From a checkpoint of a small transformer trained on Wikipedia.
Size: width 96, vocabulary 8192.
Architecture: no biases in attention or MLP, attention and MLP in parallel.
Training: a variant of SOAP for these matrices, 142M tokens, 4334 steps.
Each number is 128 + 32 x the weight over its row's rms, rounded and kept within 0 to 255. Layers, rows and columns count from 0. The size above them is the row's rms in percent of the matrix's.

# layer 6 attention output (transposed), 128x96, rms 0.22, rows 77-112, columns 0-95
size [130 126 130 150 118 137 125 130 109 134 135 125 147 131 145 125 146 104 139 132 133 122 132 129 120 132 122 129 122 131 118 140 123 112 149 134]
[[154 162 129 103 128  53 159 119 184 128 125 149 144 132  89 158  87 141 169 143 141 104 108  95 102 128 130 167  94 139  93 204  85 150 129  94 108 128 101 142  54 113 153 166  83 119 137 150  90  96 202  89 163 123 154  52 129 139 132 129 128 132 121 110 136 103 148 133  86 121 128 123  74  79  76 151 161 207 133 158 113 100 139 110 186 129 132 129 111 109  84 130 160  93 186  98]
 [150 107  89 148 112 110 191 111 107 163  99  99 110  83 103 139 111 176 147 125 148 131 126 117 119  94 130 132 111 126 114 124  75 102  74  81 157 152 124 119  49 129 131 120 177  93 126 158 167 145  98 108 125 198  86 191 119 105  63 127 118 143 122 148 125  96 142 109 106 185 111 148 158  41 125 123  57 142 113 195  96 138 165 174 125 128 124 124 131  91  89  80 134  84 171 142]
 [110 133 112  92 186  92 162 120 134 172 117 113 104  73 170  81 162 146 164 123  91 161 110 129 114 113 155 149 178 173 168 129 100 215  76 160  74 102  82 160 161  64  98 131  95 135 154 152 166 106 124 124 131 117 187 108 135 121  84  80 141 161 182 175 120 150 157 138 149 103 120 130 120 118 120  91 105 166 138  64 154 140 122 153 112 134 161 197 131 136 102 157 148 151 177 105]
 [128 108 113 149 160 119 104  80 171  99  87 151 124 155 134 181 119 158  75 147 160 124 140 119 164 137 133 205 100 192 144 101 117 128 170 175 130 127  94 123 111 151  74 159  97  98 136 135  81 109 199 170 194 102 117 139 132 129 199 157 124 166 165 113 138 142 146 109  78 132 161  96  71 131 124  97 116 107 204 121  81 113 143 131 141 102 106 122 164 145  96 102 118 148 114  49]
 [115  90 110 113  65 159  71  78 155 159 130 132 125 106 140  56 176 143 154  97 134 130  95 120 126 136 124  82  90  50 100 170 120 111  89 113  66 127  93 159 150 182 119 134 161 138 152 154 145  88 184  99  99  98 175 150 105 124 167 148 108 161 128 109 158 173 148 176 141 105 147 119  73 109 126 167 107 144 102 171 141 195 127 121 130 168 136 136 125  70  93  73 122  91  93 115]
 [134 100 100 103 147  94 166 130  82 153 114 177 144 146  95 108 106  76 140 151  86  97 113 144 128 114 139  78  83 192 180 129  62 111 162 165  95 101 169 164 100 107 146 174  91 168  88 124 106 140 147 117  68 183 124 143 129 142 149 167 101 140 111 201 114  52 129 117 159 126 150 129 121 186 160  86  98 145 107 115  87 100 173  86 146 132 104 179 138  75 167 116 130 123 136 104]
 [134 172 110 166  39 149 176 134 156 150  91 121 139 137 100 139 156  77  98 135 105 180 141  90 159 152  90 184  94 111 114 178 137 124 159 104  90 107 113 104 160 185 114 121 139 159 149  90 105 129 154 124  95 159  66 163 143 141  72 169 129  65 146 145 133  62 119 120 174  94  80  83 130 118 150 140 107 189 110 101 168  99 104 164 135 126 122 174 119 157 178 134 139  89  92 131]
 [ 90 132 108  70 128 138 160 189 141 187 170 185 174 130 144  83 138 143  86 100  96 182 165 139  97 116 129  65 133 143 159 104  70 138 171  99 166  93 147 160 202 143  95  88 174 122 139 134  97 119  98  75 146 152 129 104 164 143 148 144 117 168 124 145  78  93 141 103 122 132 131 123 149  92 137 164 148  83 126 114 133 177 149 107 153 179 151 153 108 201 119  91  86 111 117 162]
 [140 142 140 150 143 110 188 139 198  98 155 142  88 131 125  80 138  92 105 137 141 107 149 188  99 143 149 166  55  86 138  95 216 149 113 105  89 120  84 152  56  85 149 155 162 121 123 159 122 117  49 127 161 132 107 125 142 121 144 165 116 114 142 146 174 110 114 131  83 137 160 156  96 109 172  91 134  90 117 104 122 102 158 100 119 107 132 167 176 148  85 105 103 107 123  50]
 [133 126 157  50 162 164 156  95 153  57  77 118 214  65  82 128 101  85 133 136 115 115 166 127 118  77 155 122 120 155 137  78 132 136 167 184 110 141 138 130 126 167 108 134 146 114 133 146  57 130 129  88  99  31 111 143 133  60 139 127 151 183 125 163 143 164 163 124 147 121 119 137 131 187 167 126 128 150 141 127 138 117 113 115 147 142 107 164 160 108 129 139 127 194 150 142]
 [ 98 131  83 122 106 112  80 142 107 149 106 185 105 158 130 116  96 160 126 125 126 144  93 138 157  92 136  98 127 135 206 182  90 156  74 135 155 147 118 175  75  74 112 123 142 131 177 117 188 108  99 114 135  66 164 140 155 152 127 168 119 185 125 109 112 103 153 158 176 181 158 101 123  43 163 119  99 125 110 179  84 100 113 166  95  88 143 121 134 121 118  88  92 185 105 105]
 [ 57  91 212 138 112 112 164 126 100 121  91 187 107 142 160 128  97 150 131 112 101 150  70 132 174  91  94 140 148  86 147 188 118 129 115 142 176 145 133 119 107 191 147 107 184  66 122 140 118 173 123  88 147 140 128 126 168 109  72 115 119 178 135 109 109 114 113  62 140 136  94  84 143 149 158 127 169 159 102 129 156 106 111 184 162 126  57 159 119 128 156 101 144  76 116 149]
 [180 162 151 137  87 107 114 167 160 117 136 133 134 119 103 140 183 123 114 131 160 102 146 122 162  71  52 165 108 170 157 111 109 178 102 152 100 107  84 172 137 153  92 123 125 145 156 118  51 146  89 149 181 152 155 141 154 194 116  97 137  35 110 152 104 156 126 150 118 122 138 121 116 114  92 153 100 158  62 150  94 161 137 121  74  37 119 139 146 132 100 150 110 113 131 116]
 [126 126 142 108 130 103 171 146 145 155 130 164 141 135  98 151  93  60 102 107 143 136  66 130 136 112 131  93 134 178 130  88 126 202  93 142 151  95 185  87 127 159 134 137 110 104 175 177  98 149 150 166  69 104 126 144  65 158  99 149 150 126 148 140  90 121 113 141 195 196 118  80 103 111 130 160 122 123 131 142 201 102 171 115 105 134 100  25 129 175 135 156 117 112 149 125]
 [ 85 130 111 102 115 115 121  61  94 154 151 152 104  98  87 119 116 150 105  61 108 168 129 167 117 126 118 189 125 165 136 105 101 178 123 104 125  96 138 159 128 115 101 152 115 152 120 134 159 100  93 155 123 130  86 135  74 123 151  78  85 100 164 113 132 105 141  94 124 131 138 177  86 187  67  94 112 114 197 162 127 114 102 157 123 190 189  96  79  80 198 104 122 117 160  71]
 [161 137 111 151  96 165 163 179 102 116 197 113 130 109 101 139 102 157 135 171 126 188 132 112 186 113 172  86 145 151  58 122 107 133 130 151  87 136 105 192 102 121 161 110 160 112 178 118 129 125  77 130 114  84 126  87 127 112 135 150 166 162 137 109 155 113 165 100 129 193 109 161 143 115  97 120  90 119  33 134 142 107 138 186  49 123 170 119 128  92 101 148 124 121 114  67]
 [139 104 114 129 161 129  95 117 154 133  82 119 174 128 103 144 110 157  70 109 123 116 169 153  92 139 117  66 111 203 123 163 130 152 105 135 134  78 160  60 120 136 108 126 104  79 134  73 179 110  97 205 155 128 121 149 131 147 109  86 124 122 188  80 185 143  52  76 103 128 141 137 109 101  85 134 112 147 119 126 137  79 148 147 115 123 141 205  57 159 122 141 109 120 156 145]
 [112  92  94 132 127 151 112 150 113 144 136  94 144 145  43 163  71 110 178 171 127 175 166  97 127 151 152  37 132  96 132  80 114 145 161 134  99 118 134 113  92 173  97 156 161 145 150 120 125 194 159 151 132 161  65 123 129  68 137 139 111 179 167  81 123 122 194 129 123 106 121  96 102 113 111  66 129 162 131 125 135 136 114 142 144 112 123 170 158 132 189 148 129 122 150  45]
 [140  28 189 110 122 154 194 137 110 105 126 167 126 136 155 130 129 107 140 142 195 112 165 107 150 187 148 142 150  98 135 136 168 173  91 104 152  98 108 117 130  95  91 140 208 146 165 117 126 137  99 124  89  89 123 151 111  99 127 174 166 127 113 110 143 117  40 102 149  93 159 108  70 143 130  61 133 132 119 165 112 155 141  98 129 163 130  69 124  68 115 137 151 158 102 126]
 [120 142 122 190 103 159 136 139 139 133  70  73 146 132 141 125  98 182 143  89  55  77  50 134 153 132 176 100 113 115 137 134 118 146 123  99 105 125 116 112  64 161  87 118  84 187 111 104 188 124 165 114 131 173 179 159 121 134 102 151 135 159  88 131 116 122  68 119 151 156  95 140 168 192 166 155 100 108 162 166 153 114 120 145 130 110 135 126 162 187 132 113 157 135 104  54]
 [210  92 173 182  98  94 125 141  87 164 129 105 153 186 149  95 163 120 140  92 204 105 210 130 156 140 145  90 137 108 118  73 122 110 117  86 136 120  92 197 148 123 104 136 123 109  95 124 102 173 149 101 180 141 132 126 105 154 127 144 136  93 129 141 118 158 154 117 148 123 118 128  38 162 164  90  72 141 121 157 175 117 120 162 151 146 140 176 110 129 124 122  82 138 139  69]
 [144 180 147 158 142 106 143 119 127  84 157 120  90 126  76 110 116  85 141 123 137 111 195 115 126  80  66 160 139  68 107 129 137 220 107 154 122 128 115 125 166 145  90 107 119 156 166  93 118 150 126  79 112 117 152 118 135 110 119 167  63 135 128 155 145 116 106 127 143  50 191 143 117 132 196 141 155 107 154 165  78 135  52 152 122 128 114 177 152 127 118 116 209 122 153 143]
 [ 54 144 171 132 112  84 106  95 122 133 125 115 187 107  83 107 112 160 164 134 146 112  73 101 118 149  87 164 155 125 104  89  91  76  84 127 126 166 112  95 132  94 159 124 201 149 111 135 109 167 100 175 103 161  82 145 145  90 112  48 150 127 134 118 143 138 159 186 154 141 109  87 130  85 114 108  97 152 178 117 140 131 166 104 130  58 137 120 135  96  93 193  99 139 109  74]
 [118 145  99 151 166 155 175 180 167  97 122 132 139 157 115 134 112 124 150 114 172 104 139 139 107 107 119 109 140  94  78 139  63  68 209 139 164 175 152 147 130 104 128 161 103 100 112 113  72 129 143 145  80  94 121 109 125 150 191 170 102 151  93 174 169 136  83 144 117 189 151 103 203 127 121 117 179 126 138 212 115 122 148 103 127 145 116  93  50 157 141 152 126 146 116 113]
 [147 219 123 134 162 131 141 167 156  86 179  96 192 129 105 160 148 110  94 102 158 109  96 138 163 111 112 128  69 119  92 120 133 148 131  99 116 133 159 137 136  71  75 132 106 111 125 106 137 128  85 179  97 141  80 107 148 149 152 109 118 232 181 116 110  77 156  72 155 117  96  53  81 125 124 157 143 162 141 112 174  86  99  94 102 131 136 101 127 143 143 123 136 172 121 120]
 [110 155 135 153 108 104 100 143 146 162 135 169 128 110 126 170 157 104 144 164 111 109 114 114 116 142 154 109  87 112 153 165 155 151  94 150 174 110 120 166 166 144 103 150 135 117 172 172 132 126  81 148 148 147 141 139 154 201  89  98 118 213 208  54  72 137 105 139 136 147  89  99 152 138 107 136 127 101 104 131  60 135  78  32 158 108  83 151  99 104 137 126 145 181 120  94]
 [114 142 144 141 186 171 121 129 153 127 127 107 124 188 137 113 146 149 108 136 111 114 134 117 107 145 122 132 116 109 126  93 152 160 138  85  92 107 103 160 116 166 213 131 112 188 139 115 178 113 104  47 124  90 151 117  97 100 103 154  67 146 147 102 148  98  70 119 130 185 164 158 149 137  90 129  71  81 102 147 113 143 150 105 154  54  76 118 127 173 184  59  86  88 118 141]
 [131 157 112  79 120 107 155 128 121 130 138 151 104 106 122 115 160 170 120  86 127  72 127 119 151 142 177 183  93 145 213 115  53  69 101 120  92 133 152 122  80 123 161 124 116 182 112 161 121 164 163  56 117 149 144 181 139 109  81 152 102 173 150 130 141 136 110 113  80  73 139 166 141 128 104 128  84 112  76  96  73 103 152 160  78 132 163  94 120 119 111  93 124 170 107 181]
 [116 186 140 146 109  95 107  79  94 103 153 122 152 125  98  78 141 157  30 116 161 139  98 105 122 156 113 175 143 121  94 124 167 117 131 155  88 178 186 101 125 133 129 156 142 114  80 120 178 141 120 124 110 180  67 142 112 117 161 171 157 105 175 115 136  86 159  80 131 105 104 175 107 133 167 105  84 108  91 183  89 114 103 114 110 173 126 152 126 118  92 144 159  74  67  81]
 [102 136 149 156  85 149  67  84 127  84 140 105 165 138  91 150  83 130 123  71 141  72  90 162 116 132 153 137 183 168 163  92  99  98 150 107  71 148 177  82 139 127 134 120 140 147 175 152  56  72 111  91 162 144 159 128 134  44 116 158  75 111 135 122 196 103 124 145 135 139 134 177 150 103 119 190 129 114 129 144 143 106 156  92 142 141  73 133  92  96 146 140 161 126 154 156]
 [107 155 150  88 142 119 136 133 151 126 147 158 168 107 119 150 159 105 124 121 162 133  71  56  95 171 135 144 164  95 123  95  84 163 130 131 161 103 100  93 100 137 147  67 177 172  81 161 168 129  92  68 149  88  87 103 110 132 124 120 145 104 111  86  69 142  99 143 148 173 133 168 155 193 116 102 138 117 178 143 151 108 102 103 145 133 108  89  85 225 122 102 165 125 120  67]
 [156 143  90 107 162 128 111  61 126  90 163 100  93 123  94 123 106 136 191 138 138 151 124 137 135 130 114  92 132 120 221 163 150 132 151 121 104 141 111 149 190 120 160 139 140  55 139 110 107 137 134  99 205 114 130 183 105 171  90 160 110  89 119  95  68 111 133 141 102 121 113  83 138 150 134  71 174  93 140 140 195 122 128 102 161 150 102 148 150 142 128  82  39 153 102 108]
 [ 46 139 122 120 119 125 131  99 131 123 134 139 167 129 135  89 126  71 119 114 106 109 102 146 108 141 143 149 101 120 154 201 100 161 140 194 177  76 118 129 135  30 173 132 205 147 121 131 159 151 147 123  99 133 120  86 155 103 107 102 127  44 128 135 143 177 104 166 130 134 157 118 154 171 130 155 116 122  93 111 114 120 154 138 107 141 164 161  84 161  87 147  88 101 146  42]
 [ 66 157 161 119 135 163 136 188 176  76 165  61  97 131 138 145 138 156 123 165 105  90 169  65 144 137 175 209 132 138 117 183 142 148 120 145 142 154 104 127 130 131 138 139 116 155 167 108 140  98 166 114 136 155 149 149 113  71 121 114 115 156  89 133 119  98 184 177  81 130 106 165 196  92 136 106  80  61 112 116 103 150 137 165 136 150  98 120 148 150 127  99  78  68 153 122]
 [109 136 109 128 131  83 145 120  91  86 128 164 136 183 109  77 103  65 125  72  92  76 150 119 148 135 143 130 137  96 133  74 157 108 178 130 157 166 106 196  86 106 123 122 179 113 155 105 208 127 156 107 182  98 153 102 136 115  97  82 143 181  95 134 160  73 126 100 136 133 132 127 161 123 149  96  56  83 121  62 152 194 117  98 140 129  75 121 138 147 127 145 130  95 128 126]
 [159  70 106 135 143 110 130 109 111 117  99 122 158 147 127 176 110  62 137 143 120 114 128 142 148 138 149 153  86  64 158 164 145 113 152 133 157 168 137 126 144 142  81 119 155 143 104 145 144 123  42 119 144 128 128  75 102 166  74  96 116  59 131 191 144 106 112 142 103 169 145 176 176  66 176 106 105  99 221 151 148 168 153 101 161 132 123 104 152 131  65 125 160  98 148 161]]
# layer 6 attention value, 128x96, rms 0.242, rows 78-113, columns 0-95
size [120 134 127 132 129 127 125 117 118 126 119 131 126 133 125 139 132 129 130 124 127 123 119 122 124 153 119 123 121 117 133 126 117 135 125 120]
[[166 151 141 137  70 115 119  81 163 160 182 131 152 159 159 106 132  85 195 115 164 139 122 146  93 147 168 179 111 126 112 106 158 162 134 157  77 135 147 148  65 152  25 141 126 134 134 134 135 122 110 165 144 182 140 155 145 147 116 154 125 165 104 123  85 109  74 151  99 149  99 101 155  79 159 115  71 109 122 149 163 102  78 130  36 102 112 148 117 131 129 149  81 100 137 165]
 [103 111  90 116 171  92 172  89 128 139  82 167 132 116 109 152 181 130 181 105  88  84 147 122 166 100  89 126 142 156 134 128  64 161 155 115 108  88 137 129 118  97 110 157 105  87 127 138 161  44 173 137 183 159 145 125 191 123 141 165  79 181 151 133  74 164 136 116 137 158  88 185  98 160 145 118 173  97 153 137 140  76 141 169 115 135 161 123 185 151 129 110 166 178 118 104]
 [120 164 152 172 139 127  61 109 141 116  55 151 115 134 122 116 162 117 100 118  65 169 114 130 131 128 127 132 168 159 117 142 133 152 128 143 110 123 174 148 187  94 117 147 166 190 104 104 117 133 136  87 152 103  90 136 119 165 194 120 128 150 170 102 141 105 222  85 119 187 148  68 112 104 185 106  68 119 147 134  80 187 121  99 103 142 145 120 147 144 115  86 134 124 111  58]
 [ 82 137 104 175 140  69  51  79  95 156 144 146 136 114 164 164 133 122  99 162 167 137  98  66 169  59 115 118  90 104 123 158 177 133 188 174  91 130  92  89 142 167 165  99 105  93 125 113 171 131 158 157  81 100 169 122 105 117 114 111 108 138 127 100 169  77 145 125 151 123  99 117 114 110 162 103  98  75 166 164 126 106 141 153 132 159  94  76 160 160 102 171 111  89 111  90]
 [158 107 172 131  80 182 131 104  52 129 126 149 133 159  81 129 142 168 148 134 131 100 112 131 152 120 153 145 105 162 129 119  98 154 123 130 151 136 128 161 124 109 158 139 117 177 134 132 166 113 177 157 105 128 115 181 195 100 133 157  78 136 149 177 145  95 105 133 127 112  97 168 112 135 152 116 112  99 146  85  51 119 172  71  98  96 127 210  82  44 149 145 173  64 125 103]
 [108 112 102 123 149 152 162 153 132 134  44 165 130 115  82 144 122 110 142 156 161 144 117  97 178 117  75 201  88 131  79 153 108 117 106 154 113 115 141 146 104 140 140 143 144 122 143 151 146  82 133 155  71 120  96 120 111 139  46 154 174 113 159 112 141 111 122 127 145  72 108  93 154  97  85 162 134 213 121 101 137  87 105  96  87 151  91 172  71 110 176 163 139  53 105 136]
 [156 121 182  69  77 138  93 163  90 133 130 125 109 149  99 166 149 128 141  95 196 135 156 146 101 105 182 149  98 102 106 134 100 121 151 149 158 136 168  73 179 130 120 110 145 111 128 142 112  96  29 158 108 130 116  99 122 127  89 140 114 131  79 136 118  57 138  64 186 114 141 148 144 158 154 224 178 135  94 155 113  75 188 120 145 143 124 114 132 154 111 110 143 132 111 118]
 [164 154 149 112 152 149 151 135 114 120 176 172  84 119  89 134 109  92 116 150 105  66 165 176 135 140 127 114  92 162 102  80 179 125  83 121  33  92 129 144 138 124 112 167 180 150  97 205 140 203 162 105 136 123 134 125 129 121 154 136 169 111 151 107 125 146 158 111  97 132 125 103 100 139 147  88  64  86 108 126 114  99 126 111 130  42 163 145 149 161 104 126 123 105 107  52]
 [119 232 201 136 138 134 186  87 124  79  99  87 160 126 132 161  87 139  71 151 101 137 166  90 101 105 139 101 104 184 116 147  82 132 157 156 131 104  82 152 112 177  91 104 136 164 104  66 133 102 118 125  76 108  65 132 154  64 149 177 117 155 101 115 129 127 136 107  93 176 117 178 138 179 149 113 121 123  82  99 122 138 134 118 131 112 104 130 126 139 147 108 159 155  97  83]
 [ 73 100 124 118  90  60  64 112 128 180 155 135 133 157 115 137 175 127 131 122 146 122 157 129 115 117 141 165 148 143 167  81 141 139 129 139 130 154 176 143 118  77  83 121  53 169 129  78 108 150 120 133 122 104 160 149 154 179 100 122  43 178 170 119 162 109 125 168 132 148 137 138 123  92 154 114  48 170  98 134  75 110  94 165 165 106 163  92 180  93 144 142 119 141 140  72]
 [ 44 152 148 123 149 137 136 130 102  86 150 105 155 160 164 109 180 124 100 173 134 116 143 153 108 161 139 146 117 108 128  79 124 140 154 167 150 140 117  89  64 142 109 171 122 154 138  71  85 126 127 100  64 154 113 118 100 177 116 194 102 178 162 108 101 165  97  80 195 101 117 116 170 134 126 134 105 153 116 111  91 118 105 140 157 159 139 176 180 138 147 114 144  56 139 208]
 [169  89 139 124 112 120 202 170 160 182 125 130 149  72 105 125 152 128 156  83 140 137 155  95 188 106  78 110 193  85 158 131 139 103  65 156 130 146 152 141 151 132 116 131 124 163 147 140 118 122 144 141 120 131 133 172 158 212 118 118 125  58  85 113 105  90 162 137 140 172 126 126 143 127  82  84 147 134 123 117  73 140  57 102  97 125  90 130 157 175 107 136 121 116  54  76]
 [173  97 165 111 170 169 163 138 117 110 174 156 140 135 143 135 120 130 153 120 151 117 125  93 190 126 109 113 153 151 110 139  66  95 117 109 151 116 117 171 127 120 106 152  73 122 132 161  81 121 119 163 116 115  88 184  81 152  90 137 147 163  58 122  95 113 145 155 166 145 109 141  39  58 122 168 100 164  87 157  87 149 141 177 141 146 117  95 122  88 127  63 189  87 156 166]
 [115 160  83 135 151 101  45 150 129 191 151 137 109 125  93 117 152 196 179 107  79 144 163 176 161 150  91 168 144 137 138 141 102 138 154  80 120 138  76 152 152 156 141 141 127  85 111  93 123  88  86 184 155  97 129 177 135 141  95 124  95 157 103 147 112 127 140  74  65  88 135  78 106 175 135 112 108  95 141 128 184 134 161 159 106 145 154 185 128 142 169  75 143 104 169 106]
 [122 117 142 117  77 137 149 156 167 140 126 164 142  95 107 143 157 117 150 150 171 153 150 165 126 136 100 110 148  74 103 165 176 125  89 127 121  58 110 190 130 135 132 151  90 116 116 134 153 130  41 166 167  95 120 159 150  94 150 163 108 105 137 115 132 139  51 155 151 150  94 109 113 143 133  63 110 160 115 114 129 107  82 227 163  41 133  83 144 128 167 157  89 119 130 127]
 [138 137 134  95 148 108  99 155 168 145 137  84 132 153 129 122 106 101 148  78  61  95 161 121 108 111 108  94  58 145 128 168 116 129 105 208 114 114 145  94 152  95 110  99 142 117 116 125 123  96 141  89 180 183 103 146 164 184 119 103 164  97 115 104 110 161 132 111 116 147 183 145 105  54 163 138 174 195 154  87 150 161 147 163  64 145 163 172 136 138 192 122  99 112 175 125]
 [151  93 134 116 137 113 108 132  95 109  83 118 124  88  93 145 148 117 134 183 130 113  99 190 159 124 128 104 105 148  65 190 123 181 114 180 138  87 158 161  95 163 136  66 142 171 119 106 164 156 113 159 137 171 114  88  96 102 140 148 153 190 114  84 117 130  82 131 153 150 121 156 116 134 159 139  47 106  87 117 138 119 182 141 100 103 130 165  90 152 154 229 156 149 124  87]
 [147 116 116 197 151 135 120 162 105 182 191 137 128 128 183 101 141 113  92 126 147 130 135  78  98 112 112 122 114 151 122  89 119 130 144 116 163  78 133 190 119 127  77 161 105 152 107 121 151 168  91 126  77 156 148 140 109 101 191 159 132 148  79  93 148 139 138 150 152   0 141 115  81 136 107  83 105 154 192 152 120 171 180  96 154  98 125 121 179 150 129 114 132 105 139 135]
 [125 104 162 154 145 145 158  79 161  94 116  92 153 114 179 111 159 121 191 142  51 148 120 153 123 135 116 132 128 183 157  98 145 151 175  77 140 113  99  77  84 129 102 130 109 120  61 119 140 148 147 107 167 188 192 158 110  99  77 115 103 159 170 108 133 119  91 146 153 165 128 101 165 126 133 150 154 145 117 182  98 131 128 151 151 180 122 139  96  99 195 158 128  78  92  56]
 [173  76 136 173  76  84 143  99 131 127 145 162 113 103  77 135 150 140 131 135 165  90 189  65 119 143 125 101 145  70 102  39 124  99 127 113 169 115 133 150  93 188 120  86 140 192 144 147 141 126 121 117 189 113 135 149  79 102 171 135 151 126 102 102 156 123 173 141 172 151 128 101  95 129 117 138 116 118 170 155 131 159 139 100 117 150 158 204 128 182 158 119  80  92 107  81]
 [120 132 147 190 138  85 155 144 103 101 166  72 129 103  84 152 125 147  70  91 125 115 123 121 136 138  60 132 105 105 173 105 106 191 120 143 170 129 136 196 148 140 147 148 114 159  56 138 169 111 110  68  69 120 111  99 128 146 130 147 132 173 152 103  66 121  73 133 134  98 171 135 186 132  96 146 162  66  96 138 161 119 115  89 100 140 127 172 125 137  91 115 114 120  75  66]
 [168 122 127 108 165  70 141 129 155 151 109 125 130  81 163 122 125 167 234 193 143 128  83 121 139 108 112 132 146 133  86 154 108 119  95 133 127 110 138  87  93 155  82 114 153  81 144  99  93 168 131 138  95 110 134  82 135 166 116 191 151 178 137 188 133 134 167 192 116 155 161 177 115  92 103  73  82 104 148 123 140 135  98 107  92 103 143 105 154  82 133 155 101 183  97 169]
 [113 164 159  78  91 174 131 127 145 137 145  79 161 114 171 184  37 119 106  96 117 145  59 105  86 167 129 122 178 116  99 112 131 160 131  83 180 124 179 116 146 164 177 138 171  97 165 112  99 123  69 156 108  92 134 152 129 148 131 119 124 109 118 149 159 117 105 186 112 122 126 101 162  80 159 153 154  96 139 134  94 136 114  93 164  72 163 126  83  68  94  82 163 126 122 102]
 [153 176 177  67 149 117 141 191 158 127 118 135 114 111 126 177 146 122 131  85 131  81 130 137 201 139 149 169 108 140 100 100 122  87  77  90 112  89  97 152 147 135 139 112 146  98  70  96 169 131 130 173 107 133 114 130  74  95 157 173 121 147 187  90  82  81 180 132 123 143 117  83 107  78  72 171 131 141  73 157 121 118 157 131 114 163 166 155 160  55 125 128 129 170 138 123]
 [102 135 144  88 172 104  78 157  70 134  98 114  81  99 174 134 138  98 164 162 146  81 167  81 160 107 186 129 131 163 155  85 119 121  98 123 158 174 115 166 131 104 145 178 115 137 133 120 180 141 156 145 126 151 122 159 131 174 150 120 126 136 189  64  79 101 117 124 122  88  99 152 167  91 108 132 121 132 125 172  72 111 140 150 100  89 143 116 167 111 175 144 135 218 108  55]
 [199 106 158 108 221 144 112 164 115 109 209 163 143 135 136 111 118 136 114 131 128 114 129 158 134 118  97 161 111  99 124 136 112 166 105  91 119 100 119 131 146 150 183 145 152 198 147  87  95 122 179  59 175 119 128 142  87 125  85 126 149 134 133  93 157 131  88 125 115 160 196 116 136 166 135 128 161 175 134 160  91 101 144 129 158  50  51 103 105 105 141 181 109 121 141 134]
 [111 175 131  83 105 128 128 131 129 161 175  81 121 187 131 124 156 144 180 100 126 171 165 108  99  91 148 151 119 151 176 138  96 139 158 122  49 142 184 128 108 136 152 152  65 178 112 166 153 152 158 113 162 147 106 122 176  55  95 163  88 126 146 131 152  98 151 174 100 138 122  75 163 167 148  76 135 123 131 124  93  86 136  87 119 165 154 102  75 107  69 132  84 149  97 156]
 [115 150 147 158 155 178  50 144 122  88 104 126 149 157 111 119 163 166 143 114 147 150 113  99  79 104  86 190 144 138 125  95 150 108  76 156 109 130 110 112 169  97 119 168 112 122 114 188 201 144  86 121 114  95 108 109 112 157 138 164 166 101 200 149 110 101 144 135  60 117 142 127  96 124 148  98 100 112 147 153 171 124 114 187 141 140 124 215  89 134 137 175  70 109 115 176]
 [156 152 140 145 122 122  75 148 120 116 170  76 116 126 145 155  86 135 119 131 137 114  81  81 116 181  83 107 106 153 124 204 147 104 144 151 129 143 120 101 121  77  81 135 130 113 140 130  92  99 140 125 134 127 100 105 169 112  87 202 156 119  91 136 170 104 114 115 107 190 186 120 153 163 121  81 160 102 160 120 115 155 100  85 180 210  97  74  66  89 181 110  74 128 134 129]
 [173 128 171 126 190  95 115 185 157 100 133 125 114 110 158 110 133 151 139 159 108 179 120 108 109 125 147 137 149  74 145  86  60 134 154  67 138 147  70  98  89 148 113 124 150 141 100 201 102  93  80 116 135 144 154 143  99 134  84 152 139 169 130  97 117 139 162 141  97 104 183 146 112 173 167 163 131 176  89 175 142  55  85 136 192 119 134 119  90 149 121  94 171 162 115  95]
 [ 92 152  85  94  81 101 129  86  95  96 134 175  67 154 145 124  77  61 126 156 117 161 137 129 148 156 151  81 153  69 140 153 105 157 154  94 128 112 137  92  78  99 147 112  93 139 182 116  68 134 133  94  98 110 101 169  72 183 134 113 168 117 170 111 101  98 131  75 106 154 125 144 113 186 153 125 141 146 153 149 145 149 185 110 161 142 137 156 129 160 173 119 126 177  59  87]
 [138 101 151 172 166 131 147 182 168 156 143  95  78 104 148 135 115 137 167 167 119  80 107 118  86 102 134 106 139 121 132 166 103 163 133 104  93 127  98 101 100 138 175 121 151 114 163 175 118 100 131 120 107 139 108 105 222 189 100 113 130 109 151 184 175 137 176 137 169  87 151 186 144 140 139  88  89 118  75 110  85  52 145 188 107 108 197 159 122 121 130 114 129  79 130 118]
 [ 99 161 187 145 137 158 138 151 179 136 124 111 108 145 138  92 179  50 121 113 149 142 124 170 101 129 134 147 180 143  87 195 167 139 103 104 163  99 188 160  72 105 131 134 136  95 124 122 146  85 169  77 114 156 100  87 102 111 109 101 120 138 157 163 105  95 119 132 127 133 127 138 161 210 127 102 137 108 129 139 153 136  75 155 100  87 108  70  67 180 110 173  94  79 171 109]
 [119 103 187 131  96  81 122 137  87 135 141 157 106 175  93 146  95  79 143 143 125 100 109 101  67 145 102 130 136 141 124  99 125 139  71  81 151 120  80 132 107 155  91 171 151 158 125 176 171 124 178 122 174  88 131  90  76 105 145 117  75 152 127 120 147  95 128  85 173  95 185 129 174 174 171 160 114  79  99  99  87 215 113 160 126 136 122 116 151 124 143 143 150 163 127 193]
 [141  73 100 161  87 117 180 139 131 148 194 179 107 148 156 145  98  88 113 144 129 154  85  72 105 140 167 167  58 175 148 156 129  81 113 117 108 162 120 141 116 133  54 173 178 161 123 161 114 127  83 108 130 109 159 124 135 210 177  75  76 145 113 153 115 111 138  85  97 128 136 147 176 122 134 155 140  78 139 153 168 136  62  97 119  97 137 155  95 100 130 119 152 141 148 117]
 [130 126 104  88 179 137  95 141 201 144  85 164 139 139 127 161  94 120  48  66 106 120 100 129  98  65 169 168 135  92 112 114  88 113 133 128  80 117 156 138 101 119 134 170 124 159 141 169 116 130 135  98 114 158 116 149 144 164 170 170 105 124 179 141 220 130 130 125 140  63 114  86  87 118 178 102 150 125 122 113 105 153  96 182 122 162 120  99  97 114 157 127 130 137  44 149]]